config = dict(
    n_layer=14,
    d_model=192,
    n_head=6,
    n_kv_head=6,
    head_dim=32,
    d_mlp=768,
    vocab_size=16384,
    activation='gelu',
    norm='layernorm',
    norm_place='pre',
    norm_eps=1e-05,
    positions='learned',
    qk_norm=True,
    attn_scale=0.177,
    bias='none',
    tie_embeddings=True,
    parallel_block=False,
    init='normal',
    init_std_qkv=0.0222,
    init_std_o=0.00419,
    init_std_up=0.0222,
    init_std_down=0.00419,
    optimizer='muon',
    lr=0.00272,
    lr_mult_o=1.68,
    lr_mult_down=1.5,
    beta1=0.95,
    lr_head=0.00316,
    grad_clip=1.0,
    warmup_steps=29,
    schedule='wsd',
    decay_fraction=0.853,
    decay_shape='linear',
    final_lr_fraction=0.0,
    batch_tokens=16384,
    seq_len=1024,
    doc_mask=False,
    train_tokens=216700000,
    steps=13227,
    dataset='wikipedia_en',
)
Each number is 128 + 24 x the weight over its row's rms, rounded and kept within 0 to 255. Layers, rows and columns count from 0. Numbers have three digits each. The size before them is the row's rms in percent of the matrix's.

# up: layer 6 MLP up, 768x192, rms 0.133, rows 673-741, columns 0-95
# down: layer 6 MLP down (transposed), 768x192, rms 0.195, rows 673-741, columns 0-95
up673 092:109155191120118131165135108111119090125128148120130135134087110115125136135100182143122097142117155076143160093133092098135110136148133173116106154148093133135089128096134136125164150097123129131104178163126099177119152140099097122144121142100112153127104148167125161099108111135121111153
down673 089:125140101128130091135129141136077164178166145133167137109145109133171106137141141126127107140105140160116127111095084115149144148105150123146172161078187119131129131182139129155130155158093148119073141134115140100127098103155137143131122112116122130138139118092155121151164117097127118101
up674 093:068157105151096101128126136136085148182108117095094120128127078145115097101118149130159168140166123092185158134168110098128186120103099134143118121150126156085151105125145120169101154095089165147159147071122150115122148153135137082145117133094139153124114125140144158138132075112122075111
down674 109:119109159166081165106159140140105141108135149109127157100130101127116148113120097121109157095149103122088130071131184118181110077098152129139130118132153127106153122121105124162140101168158120134164135154116141161114123110131083103131152136159147146108141129116110166107123149133115082095
up675 085:129154123123158142154104125137132128125148117111117140176147129120123111112145057130097128129170104075150139104152080103099192126166094118099143135089125153105124156119116149093114145090134179128120124150120152133109114115098121146150082110129104128110110113092140151139134106140101132141
down675 082:169139138177133124125137109135133121106167136145126128119088146105158136118136135143145144095125096135138107158104101080121107127159118136105119101130141147129175145121143117189113086128117133069151121146122141130088153131123112130127112131124086100144156098074122119142103171144096098047
up676 086:115098140106148137111148152148124131131106147137095139119173123134131125136139151120162112108124133157097175133156082133090091117092150157126137100100116092160158099098163117129130156101154102120102133141129098156134064133126098135123119128173101176109107111121135137151153152190173150112
down676 087:151107101150120132086117157137126122135171155121118104119158069084159151150170116106138185150180083145126106134116144120121133124156108133117127103115101120115104153101122126141112115125148134149148141131142150111151140148119142106114135116098076129100114153133140143124172122091093148133
up677 110:117149167105152133088128080145126125129123129176106155155099089112111137129092149154162110108129167114147126119071126150143158150146171125144147151147120115159183123140148099117135100115107138122103163123114093077110139168132138113111157112094137147132151129143132118151147093104105123161
down677 103:118133161133184130142132135134144114137110111118107083166134138113126120105132118110129103092109172145103159112130152165139125143131121088089125164135159128135153092152127159136108128122127119122176142124160149133087127104156113088184121127078093165103145147148131117092166145112127047089
up678 124:109110104112124119165147117121116130158080151123113155160103122153139120097144076080091143144089116132159123121118130072101120154143139109108142104120099122145134144118101120153160105117165123161138147120094090158134106152130089148173108168145157138099123130153143139149148138134127163116
down678 123:084128128115155102130140105096149187137088136118160136147138146155108133161171114136111165156115074142120135124133122106127132139181099106168168156106168109145138120147128094121151123161099108132143113129118113138129121105112146142148132150157124132151111124089076164165151147115118109149
up679 101:135125163115118176119123140149113104123159100105095138113154111112092093066127099147119137132103152133136168065115103103129103101152133117157132086149116107155114095134157114165147103146111139152132116159163135124077142145147129126072144113138127160164131145168175107148122119111171138163
down679 097:096132090130171132119144097143152155116140129159125121118076107146111137172132133126141104139175121117076124116084158144109166128110142117131094129104151095155145166142110142162165157105124091060166112131106130154147122133106137120154139106144117101166165107098099141164149127128157148122
up680 102:124146163172120089157098142126133108117111094123102130186144137121131159137136153117136128147123139150137095066134113121160120113151122145146064097124123125135109141163126129172166108090125153127115144151119106135093102105092126119120150115153149142092119107125103120148118129086147133111
down680 102:126166159143193135112144144099165111116097129131115147123136109115143141078100147143115148085123143108137148112171118133163098089114111173146103099096153102122140134119110144120103089114074144157112125116130119092127126120117139150113129115134084140120111102112121125123104119149156148149
up681 100:135144151099103136101126115147140121155082140132145117116155131143141145134169128112125106148121123117094109100111146126105116133120106153105133142080133129136146137124126109093155108132131103102181172168111150107163135101160120084107133162180126122122121081155089108141153130086154135119
down681 101:103116158122124132127118127099134100149120151149118120105148161106148124154102134123163149098133148130157150117130145165152137139119126111103132081104131159110152113147109117124088120172140155101111121123132103101094126138121145122139124079134149129111209094116125129115113143123044151081
up682 088:131120137154095123129121140119126128148123100145131148084147093126121149119129113110096152126068121129122096145130108094108134127127129144124149090123123126121167143148126139197160089176115127143143136134121169140119124142151086113128123106138104161138109107134113110161101159173103175087
down682 099:108128082087152096098158144139131057102140179157119132106134145143116176141131139129127130099141103122172110144145141141167143118141147112163101158144157168146098152145105151187157133112115101150141111142107089130128090080131107138160159129144117121096134094130120112129166154118093145068
up683 091:162163173142136071120165149116163106153147123100130143110099130119172108080149118118095152175126136104131175109100125091079139154124152138108092145139092113158132144185116104105139143145169161112159090143117137141156142126092123139109108126150140131143145145142147148111084142119101140162
down683 100:171137133074122126105105163148095119140086119088120135122103093179134129101152147101129114159105128117120131113102089146148136124095173126115117085123157164199097152165080125143129138140148155111151128109103130129155142107096166137106127142141160113097101101134142129118146121119170131162
up684 115:121116110143105085116127149155123155143107110151131158122174136106089094135112134095140169118126178158133143148129130138152103186126155139083141145113127159104111119124176117075165103133151149128107167116092139139146134112137159109110143140117093177112104107109089108167146138100090093099
down684 122:116124100120158138107101129157167151146167096150119161107130182125142134183165108136140107086124123137185120118147167144143109152140120115141124119118146083124111134106169109103144128151100130149129146143085127143094117142134125144103104125180125099058157099141113141143135130137120098089
up685 088:098141107092119103138174153176118145150162116105119142114119093149133106100131161154125113136127140140161143127095119122110112134127115132142164140113136149107125123118158148109142153125124129147113113169155137113094176078137152111130133129119117145128144108118123184111153152133174146107
down685 092:137121092142159132096136162077114134128157134120120136122144126140150125113092109125129145179111118112118130155127134138150158110132083099125130076118159168119162114109107162134123095122159141144163091114135117117144095114136168088119131130089159103128109136121080130145178115134154097118
up686 094:101139166112137135106128147148045161143135156143138138144132135128095175099122099114158128123100160147147160102132143113139102124130134147090144105095121107134116131110092114148086144126077143103126103134084110127151154141104164081109166182177156135134117124100136151143120130132164128143
down686 092:130143166136139110094144153136174140118092128101127129124116095154095139134148100123115098145131148095143175105126106132141102171148140137125153131149160110121152074114108107142103147139156091126127144123128123149157140146131123062174122100124083130143126117077171166174119154133126161162
up687 095:123161138106084092117110131139167149136145134103133121122128109124121119190128097099133095121091113130140146131141139103132120103107157116100117160140160088159110120090100156145179166125154148143130162182118076095148094137122155145148126116130127106141103065139166137133107090113163173136
down687 095:099093096109129102143162119158189175137107143150138120131130118124101140113139107111142134145125109147113126120117171137166174131151134165133151119131116105155145138134146100119146148165160047152096134150125123116161134082097077123135180126114117131126100123179133142135113134127119106138
up688 103:135111171111133142116123112107114098107135137104152088145160075124092155136165114102108146141104146144122190100166140144090131136137118117148077171120128146112114096110144136160100136116122110115089157127103201149126145108074143083153122136081120109118155136089140129166107124117159093079
down688 107:138109101147161118139082125124150146127128145163141128083125092154108139144144102132090157118124157126138137138183102105137137102160126146117103103105170143113138088123107108158147088131110182105104156118099115107129140125112106141174130123121107117145135175132153122141096122098121146165
up689 101:142093127120105114130125117073168178113127130196179135140101120078090161113108108121127150096128123134142086114101167141149135123125158098116122155136130144089119184131084090185106114138111100149139088160118101128145118115140147130165133117150112103140149112136118180127156101139153118104
down689 102:066174122116119139172158138120164147147117106140077122124134144188127125119113128144127126099081154145135159105148135148136113080117120141152153076107156094137144137120143143123113129140106139109129117135121100170148107168117152128110137137134115175095104117099127061149111151119109141131
up690 088:095129138133137123121114078115127124128149118088128095115112151127122104097182111098113101096139131128127160160155129116114083169156128184093124139110117167170098128109143119136163084152128096155153087133109154124142103160164138166116124147102161116108101109102097156115132077150128148101
down690 090:099089163108100135101115132127159120122142129093098125116156103112139117120175102130126153140133141134114137149105115172094123093155094108147148104150133160145136161125132126148130120118109152110122146119134194132107111146116164128122161149148147116124152153121090142112095120109148172154
up691 090:131123143153135119075159115154122127130127113171140100094162162120130140109108181171102162118131116132151116096150150115129083106101154144132118094133090169097163100123140135165118138094117151150133132126148158120108121091080145149100146123130098119138125103161110167162127141157172166104
down691 087:171148128132133088132110110150152143135106114134101148164132129164158143116074127120141111130135113172085140133135077107132101129100144165129127214161151181133134159130106132150071126136117109115164152108146143141140133166082119130133123108093106112118133147087107109153114130122150109137
up692 107:117096126114112128093110132150144160127171145168090103157146082104114106142136151100090173153144134092147114099101126104152163123121106149119136095082112140187103111152090088106143113131123119146126107157134121113141151175111119104117170090114160150096135095147166150167154120104161144144
down692 102:132141108099165144142123136132079173126127141124169147130094175113090103160165131143118103152147093127109142137145078139111093115133144177134144178118093107118118163126110135159090130130134125129118088140101161163140122182149114132150115135092137119176123171113133132115121121114091153131
up693 089:121120109185167133117111132105123115115123119169123125104155132128111174122135095109129098112142141137125135102117121137159096154125119123104100065103121152096113182117138100144115164143135120122162141171122130112108138118113128133134124118128105077186133139201110137117133164102120134088
down693 088:126106126139106080112146131108118113136144094138116111129101165110133122145121108074148131142142145136140146145125161114144089172088123160105130121105162133156112148126151122127127106123120078097126133107115145117123108167131168093132164090143146083119087123142122154132183136106120137118
up694 101:081114083145084107097090155134114150113102139150164078104131091112147128144133125092110106119128127124131156117152169141149139104114135117152137159157131102159095113140118108100150126124176158131135104126150123146074150142149120151102162109118156108156092160135126088114088145117123160109
down694 097:125140139147132094110126126088160139105128145122125162110145145131133117154146096112142130118151136113119155102128113149130090143138113165150122136109152117085134117152134144123139162125084128165142104178111142137136133137136094141095158128140111095131129099106097105128128147110101148131
up695 102:090128165155130118137154142129156114137104147120118076147110147122097157142156078111162108140131091103152139153083133158128130096129119118143131157169107171100068134149127123185103096140111130162106079142115147164103124118159144107170092115133141106122153116136140100139118122114150127122
down695 104:112093175119144143116161116114141130136103106130062114162165132129142094106174131153118107115120133103119145151151111092109098140123130104145105102129140120095131118115162170086138096121091146119116064123132108144144128156138162130141164173145111052127106144089130097120086118107138126137
up696 092:138152120095101119103080139117090149138119125150103172146144108101096133118120129104133093159135140117152143133130092126153159146166160128121116146116159120095120146150119140125113150073169123129112109159117169087115111114166174121136139157120158164148105153124103163123135145140139144080
down696 098:152113146081104121092113152123113156133083141123152083161117142129143168140167130153119167118106146080186122148119167108152136124124085122128103112124143134124140131160100136103115143124124148153106163145122118138153139120135134127131135148127190101124117145129125097131149096103127103106
up697 093:140157161152149114138119141120117105152127116122130086154087084113113093131119130138089137141124149073172124147104137123134148119118123148114098116121131144179145126140116191142111154143152155093129146113174127104180110140110133156093120128118152132126111091099144123116165104138102114160
down697 095:147144179120092117162092171134109119101136134137138090117152141147099158129077102119097147089138124136108139124137130115112156135127156164125152097118151152171118160173118172124103106156119139159148108154133149136074139137128133090121139110124125119107113110114138118076134122096135147117
up698 089:125133132123117122128129178167153115104156155057142122135120091089117104142165142106142087168109131115113088172114117121117129177104119105133117118136105179125092183129144102120129158163142145083120133115137142134120154128105156118146148109132085115089113100115095160174130089080141121109
down698 099:056134130107089137177165130173122133171186138160072147135101129155142089138132129133113129105151136150123143148096127106064146132108154158087144128118124130117138127110153130131154097129145107127147125111129126131083142111147123136139080108092173116137132136149137115103181164137124104104
up699 109:094140125128132113165126117123090108138141118129108123104088084178100137106137127174159117083113162134132142147177127082130114111117134117120111103141116084129159133134129094131136121101121136114144111128195132110135136157138078097193127135124123086138098083088170126124089141126160126115
down699 108:147156125154152152128100127119097111119139137119163129119133171199135125101121147155122143075151183105155155133141117144121157131156142130147141106115126103104074091155109152134133111144106128108098139109143082153106159113154123161138118113114123118066144140165138117109118123094119142151
up700 098:084131110148129098130152102153142135105148096134174106164100103150108118203070131116134118140139112128149121121144107115097102101141134107169127137111139112127091146177115132122135091103126159143142173122108127119083115134113137154103118131160134133103115118088124186183164155116116104139
down700 096:118126112080181125083113161136160116121147114089156128145128137102155123117185108101110117120153144117127166151142106139109163128082141143160139134148136071136125116115126126115130147123146070113110131103147117139102116166138144080093112153135137136162144153137144160178162146158113141149
up701 094:153139137141134087115145135150132137124135151083148111107148114152109107118106087144150116112197154143167148178145132178106113139122136114136095111124136128127105164099133133063154134138134131147173088119097146103150165135138145113112129123103103119108127116103145158116115116141160117097
down701 091:143138098094129144099126146114110141148158123129125157143076160141134127169080149130095108139114149089155117153129128126177126131130130121111119103172121174145147092113107156130155128103146151113109108114132151124103137133107102119115115075140127123122163119131083147129107151150121206111
up702 098:129148118073112127130141077141163138102145135134115140166160153140108129154161123140159126076166155144140123138112101115117127134139136133132089121185111158128157148135099127152129161140114152131146119157135123115145111098175125092113130122164102126112102134170094150123125154127134142068
down702 095:106106124160162103104125138105161141142108117134105135133132144120106075133116148172124115141092144167101134095069138151119120125086129172105105087141148121108112142104144118140140156129114119131120128109106161105137143095098074153163142136117114089158098137156158120136139127112138119145
up703 089:153099170170112093115120143142089121115164108141116131155093125149166107126142091121140124097111124142109148164097133128149106156091115148119141125169174138101177153132129147152157183134109111151164130148143103114147120170127105113106131173125102151105126127115148148106114066126122159126
down703 088:106127122122128099119131116098116120034163097115132132128114144118125137120115163116121173144110132132125134166169102155162186107134125129107105090130177146097131065126156113102116170088117126106106130148152177102137169098153126136107128143110117144112143099110117142132123093107117132089
up704 094:132123144133141120078100125139152162111185144118161133122143116108119100107119119116142107138123134118118151073146081137146134136127082120099118107134088104091170116148123117147190132121102148118116134145150113094125152148132129139157107128141149132097129103149138173135170087120136109161
down704 095:159134145126199147105105090106149120099103187166101136117129133143105139157114123141084091144126104124129144126134148150144123095101144073145143150159114090103101150106131091156131161141175136157108124113140174118138120171146125095111131127078129113098090164117071143120139151139081126130
up705 099:136136127091115146163110145074107098110137120157116157171152126102107153114094136189094120135088164168147155141159119117095150108122161164116101093148164109102100146107107132117110157152105112131069140094137147145132175146132104140091105144150167112094093133106106112151120150177130143099
down705 094:131139102147110110146117138119190146117147115094132143109113098102152127148149105085137119116144093158102120128118121148128075110109158165135156169141091160140131147150119136134122140134137176094137054137166143110119102120159125075115130168145082169115168090138109135169108067113116104169
up706 115:116088145106181117115112147193129141130103134150130130148117078115136105125122112168167150119105135142107179108094109079096083102162132136116115149100149135121106154103164126121132131127162101129118137102082155138151149066099140139120125107130126111116127116136135136089130115165146147123
down706 121:098155185164167119111145151131072091137127133090152119093165138108128101155082108157120147140133124080121122104151153120107141119143135151125123198149148146108128170156138121132081124136123095149126106154138125093093142124141103106177121124137127133114118121121116104105108122132136124110
up707 098:091123120137097129100130135111143108114151120081123127117190109116101089138131123167102106087155151138148150140109144115102121131139133167126133139165167185118144100149122107147161132119110130147170120117107127102108101103142117084119158163119114134129122108118099137107135099105143133135
down707 094:159142153143109120161126119112159178137112121111102101105122142143130138130110110131092147133128072151095117105157162153130132121160184120136144102126120142152140093107106120113100105109128128137137114089133141121136105140094135150140148079070109169180087148149141119103124105142131113196
up708 111:136132130111120132088106117098096134155143120116136115158147151089140132159150136118143085133198142094117152114084120150093151108134075087113108177164135110100143134109123162153116138111116123130115123127110095132101107109138120130149095164121120113106131119150128136114120097133129094102
down708 106:098161145132102152181094124129111100085137128122119109110131121145155105161154150158117097124123118111148129122156148070124155114071125147130149131097166123158111150142157148113112122142164070119132119136100141104128138087149098093123091094176118136110130113144145127137144103124137154143
up709 094:131101181126128107101125122116173106152159119126102122148129143161108113092119133125164130109200155139127138150125186133137144074138128145130115083134088137109144127147130115140119119163126124087099132171131099181168128114082119150128081084098122129103146133117107142142113095228117129117
down709 109:109096062115112136122140096144117132153124129137133110124182098143176127133150126104154140090135117145103139134108173124150146067131155125141095130104086139114087149147140155144094136123129115079148116158134124127135136090135134138117098094130063145111135147129159099157057135174148129157
up710 120:126146133127155096093152063130099102115109137135119141098119165107180149086151134139192146130128121119150123122155117145112130131125153117168118162104114135117114149099154164135136116090125125150134148117156110139098148145170072104183123158124157133137097106117094076120138111133113129122
down710 125:174179094103140072130130116083148178119118154134131175097138135120152113128152132106099151101087102120108127103168124114159130104123102171114120191139215148142136153114107110100140117084123113126127163133133157107099139169093108126141133079084124101152103111115142109119170136113157154154
up711 100:138131130146141131123113107107109139082105150115143087151122140155113146160110134112104119091084144160109127190116116066167111162136124099114144124120096120127153140152117124152136145139093119113162117143173086107126164146128156133104166168110135122116100109124111125126130145099126137101
down711 101:131115158138120133113129082148171135122165099125117111154122171116174128138173107132120116170110151110117128129116110161140157126123103105120136036102159169124119110136119139132078138129096102113101128162118162151129130115136110123113108137128143134154163129147116154112106119139113127094
up712 116:127162127093125122109124113108134144143155132121046136162111101078108135147093164140136135124109126130141152106123083077107115102107151177136097134178109144147117093118108152116105110120110147151106141120120099162175106085111133105120154135119137176076155096089112160129133166141106149082
down712 110:110094172126160128146105120168107119132127133127137111120120127120093114126116141097135148129134091147103131126076157132163096124050177095126174181138119174147147102140123112119125117138157110083117145111147183090086107134164124116120127099100107096130117158125173128127135160109126096161
up713 088:140146159136132099083087143157109130124159166121143112136120118156117089131140087107175097106167102117141110166106110112130140080130138109122134136122121097110152112137111161117127137157132121148131099107145122120170163129144170151143157133151134138130101108061147086163130136128091106124
down713 086:096107086078143148093138091134132153129151103137155170109142167123188138138146117134090107137144121108083115114111108106167148116101118207122143121095111140135124123138147128131120099126134115132153183148140084078144091148122150107138101150113086102190119124125117111149117117136115170127
up714 092:092114117158133160085148197113115132128154124145120145156149132096103107147124099186108108143104099104106122155146118135141172138090120117080135133141097144116103130085122144138140139069138104145101101078160153098142152124139133149126090113095136137116099136139103130093182135130088119143
down714 091:127149109120165160143131091118114160104127122098128101087112129161184159099142086085145121118135158149108145115129108113128045075128163137136127078142137134128152129187154126102095118171136093105135137168179107109103145174156136127116144145135091115111140137132169126142104103146090159148
up715 092:120134154103090106155105131143140124139095137094078076107123115124139154184139150121106142126140154127121106125114110126135077134115128102148088097123173147167094117104138145148151156122085173122131148165154111151137150146136142112134138209111154151123123136092110110157067128129131124139
down715 088:133122106100105080110117106119166152131107154122137160135126122144150074142158107109103112105137111156160126119127135123170141114131077115073132117132132159146137101048122126090155105115119095126150086151110126121142153089104076122125167122118119106141116111116138144131142111141159155097
up716 097:163092120108141166134124113116161106074095126122130081142124132135089176100174170112144144129089102129131105114128137154124172110132114135125096137122147145119111132179123115165085127115116136131133139145152158109090128138086133126128126135154131128091143112128159155123124159095185153117
down716 093:123105104101101126101123117125094085171106133116154161103107140146125131128070150119171127108113157136116093159110157130113146128108139106098128158148137094149140134104133106133132136143111127156083115166138125150140145157138146145189092126106165143125123157097162100097093083138121136118
up717 103:103180120106105119087140153148155171142145140141142120113068108077137113119123131113126130137088100089142148082176126101136110158109129127103118139122146163138133114163117162128119146099125101126121113140123077157121084092156120136140128163051149151093098150154151180083154135127173101116
down717 101:136123106138128108128151089138161080110132153133149141150130155126116159119101143147140144152130135168126106157166094083130130131143173136141137114134086115143123141103100091123119141137120139106128151130128143137089153150144122115114120122152108154124160147117093100141116129128112177102
up718 104:154146119117120086082110108066137148138127112122125113161175115151126156147154152162154102119089138140129100137118157116142134155098115106093121107135110174116172110146100174105171167111148103145156137139168149085132152133150098146120111148127139154140141109153126147123119116133143114070
down718 105:146136156149112146068158113099160137108142104121124112108104149181154100113183152135115118128144139096107129172143103117120137126136112129122111117121118075141148112102137130135085180144113130124100104119132115137120140133134136097116128139122135147096130126156118118126109159145135089141
up719 124:140102113138145129106168102142158136142095137128134120115135142135114094146134077143155160146127147122117125117166118120099111074145138121152129128117144128126146137140145088149132166125146172101064096124093119109086134164130111052159120116169124201175131131152141166174161130125121109120
down719 120:119155122125154115127086132141070145146147118140133139128117105107148139144113164150143142076137144131135114130103151113171159158138143111130115126107082098154127125089129131127157136109131062111133155117144109131131158113113130154115118085140148076161135139168088123127172141120097117102
up720 093:102176134158111111131154119104146123122130126174141115160102160130122117105103150124132168102153160156071124119117089074160171097124149142119167073154150157129124145111110101163146170128149114114152126146128057146102125095164154144110161129133099147116124102113149185140131103157138140115
down720 083:128109120101114114134126147153099155091141111084187156129158130139134093093115102137125129139084091125152155154130144143124118115189138108133123161152118108138120077142135145113162096151172150168160157118097150141182155135123146110133144115090105147107119137134121118128113137094132151128
up721 093:135144151152130112124130107152130101149114138103127115060135121095157133158142097132127131141135126141114106122082152143109174170128111099115132202115128147106146113128158144138151110136167100188132107139124108126069141124169155105149096156106114154132130116138141078154080106133144148102
down721 095:120103086129094096146125130115129177149085115166151134140125157068134149155113146100164114142135123144074124143114104097107083082138186140140117172147112122121130136111114122147095171102135085109102150148144121109114116117127132161130121170121114158154139141092171122086108135154113116138
up722 098:109118127188137123137149137104145148118122120121129113118088148138177131094128130128090170117116162148123128142106144126132108123146123106117103110133158108137149098150095149160109161146118109119096153119136136144139141115115122150093131136168141174122139128135145076146147109127119137046
down722 098:119146089126116162139164157127122140113132102122131130126125131118118117145116111114122150135123112135139127159125116166120126127087165140141167117118152129129147119152161136122143158130152150122166095104102144130184114121132123072119090126131157081153140134084142157165118073126152137158
up723 096:120099120113110125104120145123128135079120122134117085138132098165129057124113186142143164134106157141108132131109106144149131134121092071148122102164107140141167130080106167153144107086146140130108148178166143145119150144127137123169106118130148149119124109109135140142123129115128074180
down723 096:162130143086131100150095121129131121138159140094096144131097105092113158167113144119107123126132105104136127123119108127187139107172132154107082170121115163164166106146147096116119121142141156116178079097145143133103124182116116086126120150164112190102127121131072114128166131144121161163
up724 090:148101112093158186119112125133093162151124117112172158161141123131122145116128147112112152147104153169114117129128117116129149148134124148141158128119098101121154094117116131088130132117136182105137104133130085147068135139116128134130137167123134109144082140137183090173138178119125140092
down724 095:100105104133104124143114180121158109122140131121092114114131103129141137177146098100139109053130143152141116090107122132131092099109142155142110112114088178126089129148132170148131118158173088128166116186152130119126110125132109123109103098116097143112162154112135112125079157131141155105
up725 095:146102129090110116144106076119161163132113118144134095108095139131128150178133114101139128118117134179108130131133148087133102122163106189123158145160112155134110127133119114126144129112153138127140121125130106160128109122152097120081161189159110140118135093111112109149151133109151117131
down725 105:143181133077106131112128092139167115150097136134137123129147135078138095142105148094108127103120128108123133131141126138157162133145149097117079104131166132075095135138146146097184143119146098081169133186109167136123137145150103088076117140138123102160103096158120148168078136110181100133
up726 126:109139106186145136106151119153135129117152149132113103142188128091085133105120124122154119127165130145167173081106174098116105130121150112143142140127127180113103099086109140085107141104092158143186122139113117128115137124165123141124168105085154178112147126101129157096153178125142108144
down726 110:133143106102064149158123119155135129082131139112133107114133145124125151154158140121165144116127088140128111117127136109123109137140123138129122176123130183101079118134138090141137103145128195138146088165129100137182123165139130133113128105101153128114135103101119142114130108126133126181
up727 086:121098113123175109123121177110132129130178133131153095125130149122099145129128121124135111139100183145122131155156127130135122116111155162112110071147125102103108140124146163133123078103113141124135100149095175184162147165106099086129162139077129135121167122127104119124134152079087116107
down727 098:121140103117079130143135107139118154160118113135129147133120100138151116118143139163121142111091122120132139121081091114139094133126142115141170112122101132068129104116121083143096097116173120119121106066110118180121073096126132158178131107139098157078140141171114077134107116115137154155
up728 101:127098127102098111132131107099104136092083121108151133131078129152133097135095124187118126155132187087098133097160078122109072112132145148107110153136092137147117154139149121118138136154185131133119134116144120119077146100197127112122124153125149088156104104150104151115143077107137126163
down728 101:081168150123124140165145127122123108156135137129094134111153151108121163116132121168109123108093097123140166167136124101137131182138122118147161121101114160136104134127122120129123129096105103141116113116134119151152058144062096161138095128146103139098124165132091128115091133175116125181
up729 107:110132128171112164106101151112135177103124079124128160095150128112136176110111131101086164130147132130112102152138177113108126104093160068138107103124151115098142143130070199181091121126156125145111167143132119118083158163156116114188105160162144077110113126084108116108129153154129118118
down729 101:153124107115126107163120069129154170139165150128113131136139109156109131142201162106090088166118116130107146096108113165144121120145160126134139146151113138121105114156133132097120112100117129089133111096131138130163144119090173130058191122167121143145148138122091113137117105108117082190
up730 083:142106135128131125164112118125133094136116101144085169136130171104135148112155108145158185145117144140146152128175123170165130139136198142095142103176147144127091133103122129130150136141108126139117159151117071176157072123129141095113110139130102107145131112134149147088093151140099098111
down730 088:178153106150107102125149105086064155154123130148101117145161127119138117125130126087141091150122159138115118121143152134164141195127144151153099122090113166135139118120164142122144132150133147115157145106119097148150065121107133129155094117135102117163145127110115091138137138147140127113
up731 116:140092138141177145126144152164161144168120140141132090164172128102103115106089181120128113106171132125131142114128162139101148122152163099139116120109103166143126109121116088136124117087118196077144140134100107095134157129127118151183131122139146089153142125124137147118171133120150093168
down731 102:137159093110122110104120157130151120104183139113119106101141123157155128152149163133160133099128099151140092144154175108126120125121137172118152126085143113152140121099168142141165136179111130108142090112142107103128148156136121156117122118102145120125134134136146115112098117110138156126
up732 096:119168186187111107100146113124105131131121112125110088096114117124131154117115120117130142134115110106151114131110083132151127102177134145145149059101118108127134120157125179135118115144114101144153159124151107094092094136109138090185125136134109090165104143131123157200148147143158141131
down732 089:107123131161127134158138134152110102117142116098138131131128116131110108130149150086136126140150146129102094134132163135095142170154122088130122093125146119163103092083141143167168127139104170160096100126135112161129088087173113114138155133115149153092119174169102149174146118083094132179
up733 108:120124128082155123105150112138131172141135144097111113168114140141102136119114164075131116139112142142122113082154150081083177182088112104128103109091112177079142136156101117134143129105095120119107158168122149134151118162120122115147146115101131115086123115115099141131122143115087140183
down733 111:168129107131144146086132125147135108132144108123113147059130127115090125172146100137145092085116154113137130113130077158119178134125127171137143145125152126165093129098129086141145120132125124141107153149161148113135164149080119099097138145169066133135133157134099158150153095137157122153
up734 084:105135134172137160144095109130087087145108104121116096136095168138134158124169164119124081154169110121152121143112096142090143105143154163102135102106139104144121141116137077130158114137167115085111092115150141113094173109158104084114093135134139134153136116134121135121116132160089099122
down734 084:164124139152127115107162131134135135131157128160145123139113104156122138102086143143082147120097127123117129148144097131159096110125135162090094138135169111110124113139117101156116119135168128123148155130142132104172097166093074154138175064154101119157120127175128108153127138148136105146
up735 099:154123156154130107091153147123148138140086162135160140089151128126109109092118153115143096139154150120134153124087052130137134146102168134086132134082104120139141162126125111133166089132129173091108132164139124097131151104108176131127095145116095201105111091075109133140123092119153131154
down735 094:136097106128112163129134101128114145108152119140117140081181126119132115146144137095118116137113140144117118092145157131146136129112094180101116096160167110108131106074136118132147161121110166093112115185127132153118152084141169087125150153165141169106111131106102088120107108122150180125
up736 086:122176130162134093111127109112111154141130122111112110129164136162147128085112170149122199092152115123140123153139098148124137108067144064142114124144129169141150117153152098114140155128092141120125113107117205122135132097138117096119115104124155120128115166151111185139141136109145130129
down736 088:135136136098101130147160128123131127103132141127192161126185082156126173073122119119158148119122128137112118130113127117109126147131144121163103105156146110177109090146148158104134142101121166153102132123116150142126130134087115119141084102143134088065078144139130093161103115135089131122
up737 093:100118101176138153109125116152082132109139160168118067109165122089156157118113155143112149147122117131163140147093194126153131104072155120150135082101120125127168114112159119145129130133118096101078130084114124125122104096160139132183128086136149145131091123110109146126131134146097128142
down737 097:117155094106131135122121097113132144076104147086079144109139140152154108186147108114130165155123094104108161112135136109140084123104108151167142114114133087111157140138178131137109163146102109096102145174153116129119105173113092131151095138162094136158114175099154134159095110105179158137
up738 095:105104127113122120112125092118125121148068112166125148092137122115115174116152107135138112096140100131134155151132106115130130152138141115127105151101089111135127149079123138123151135159144191094105143121122117139129152157090139158090099128103116123127121080149122150171115149096127139131
down738 090:088185133143107085118135143130127134139125176121103144108139167098151109119112130120132099092141064141155146110107122134108125089140108135151150165099121127119130103125136121072097161149149131091124155113133163111140146155133130115155125130088125177171146141129154126110151120138136084146
up739 099:121107134158198171156125153139114107100182125140136170137117131104116130126122133152157086121122098108120099119123156086156172139067160081141121112084155132154126157135130126136149112139106106124139143081109142098146107106126148130111118116114139146113100151096133100101124150130137146104
down739 096:108089120122086078174114128093169109152128132114142122133130120100100149140120132139151129141117148144133116119116110114162103121113112158177136086098134156122147155081130153102167123118112141144158098122159118166125132106132115138118090133130097140139172137173091137092128122136112130112
up740 097:107124133138114126149139143108114106078129163151082090127140110099117158133141147111143128154159085170116113102108153115172136104148128111057104163088110103096151120173154141131161136151158080169138186160132123118118099125146152115111158121133114137121086119141111080158143143161081105098
down740 095:120107125133133176144130075073092127121149086103110118157121124147167114129114152151137125179111132093097113158126144135095105167131111130157109124122119093147131111126158098126071148119126146143132132108132144106098119098155141117152187131130162107082153178157122108092087115085132133159
up741 098:135123109179161107141103096138094159139163118128144051093136115114128140111138113156115143121155116103171113123125126156109156164082163117084125103098120138144152137156140163147088112162133095124112105099121150144178108117160142117111142139144100127171148118100120129142160135119155134118
down741 100:120141152150151097158116144137115099131116114167135120104156134126098139142137111087142129116093113168103124098098141128110128109144116094142135203152120115122144140089125114143121116136129154111123094122111147112092146116153144112161119135165105112104095196081127153161128133123121072121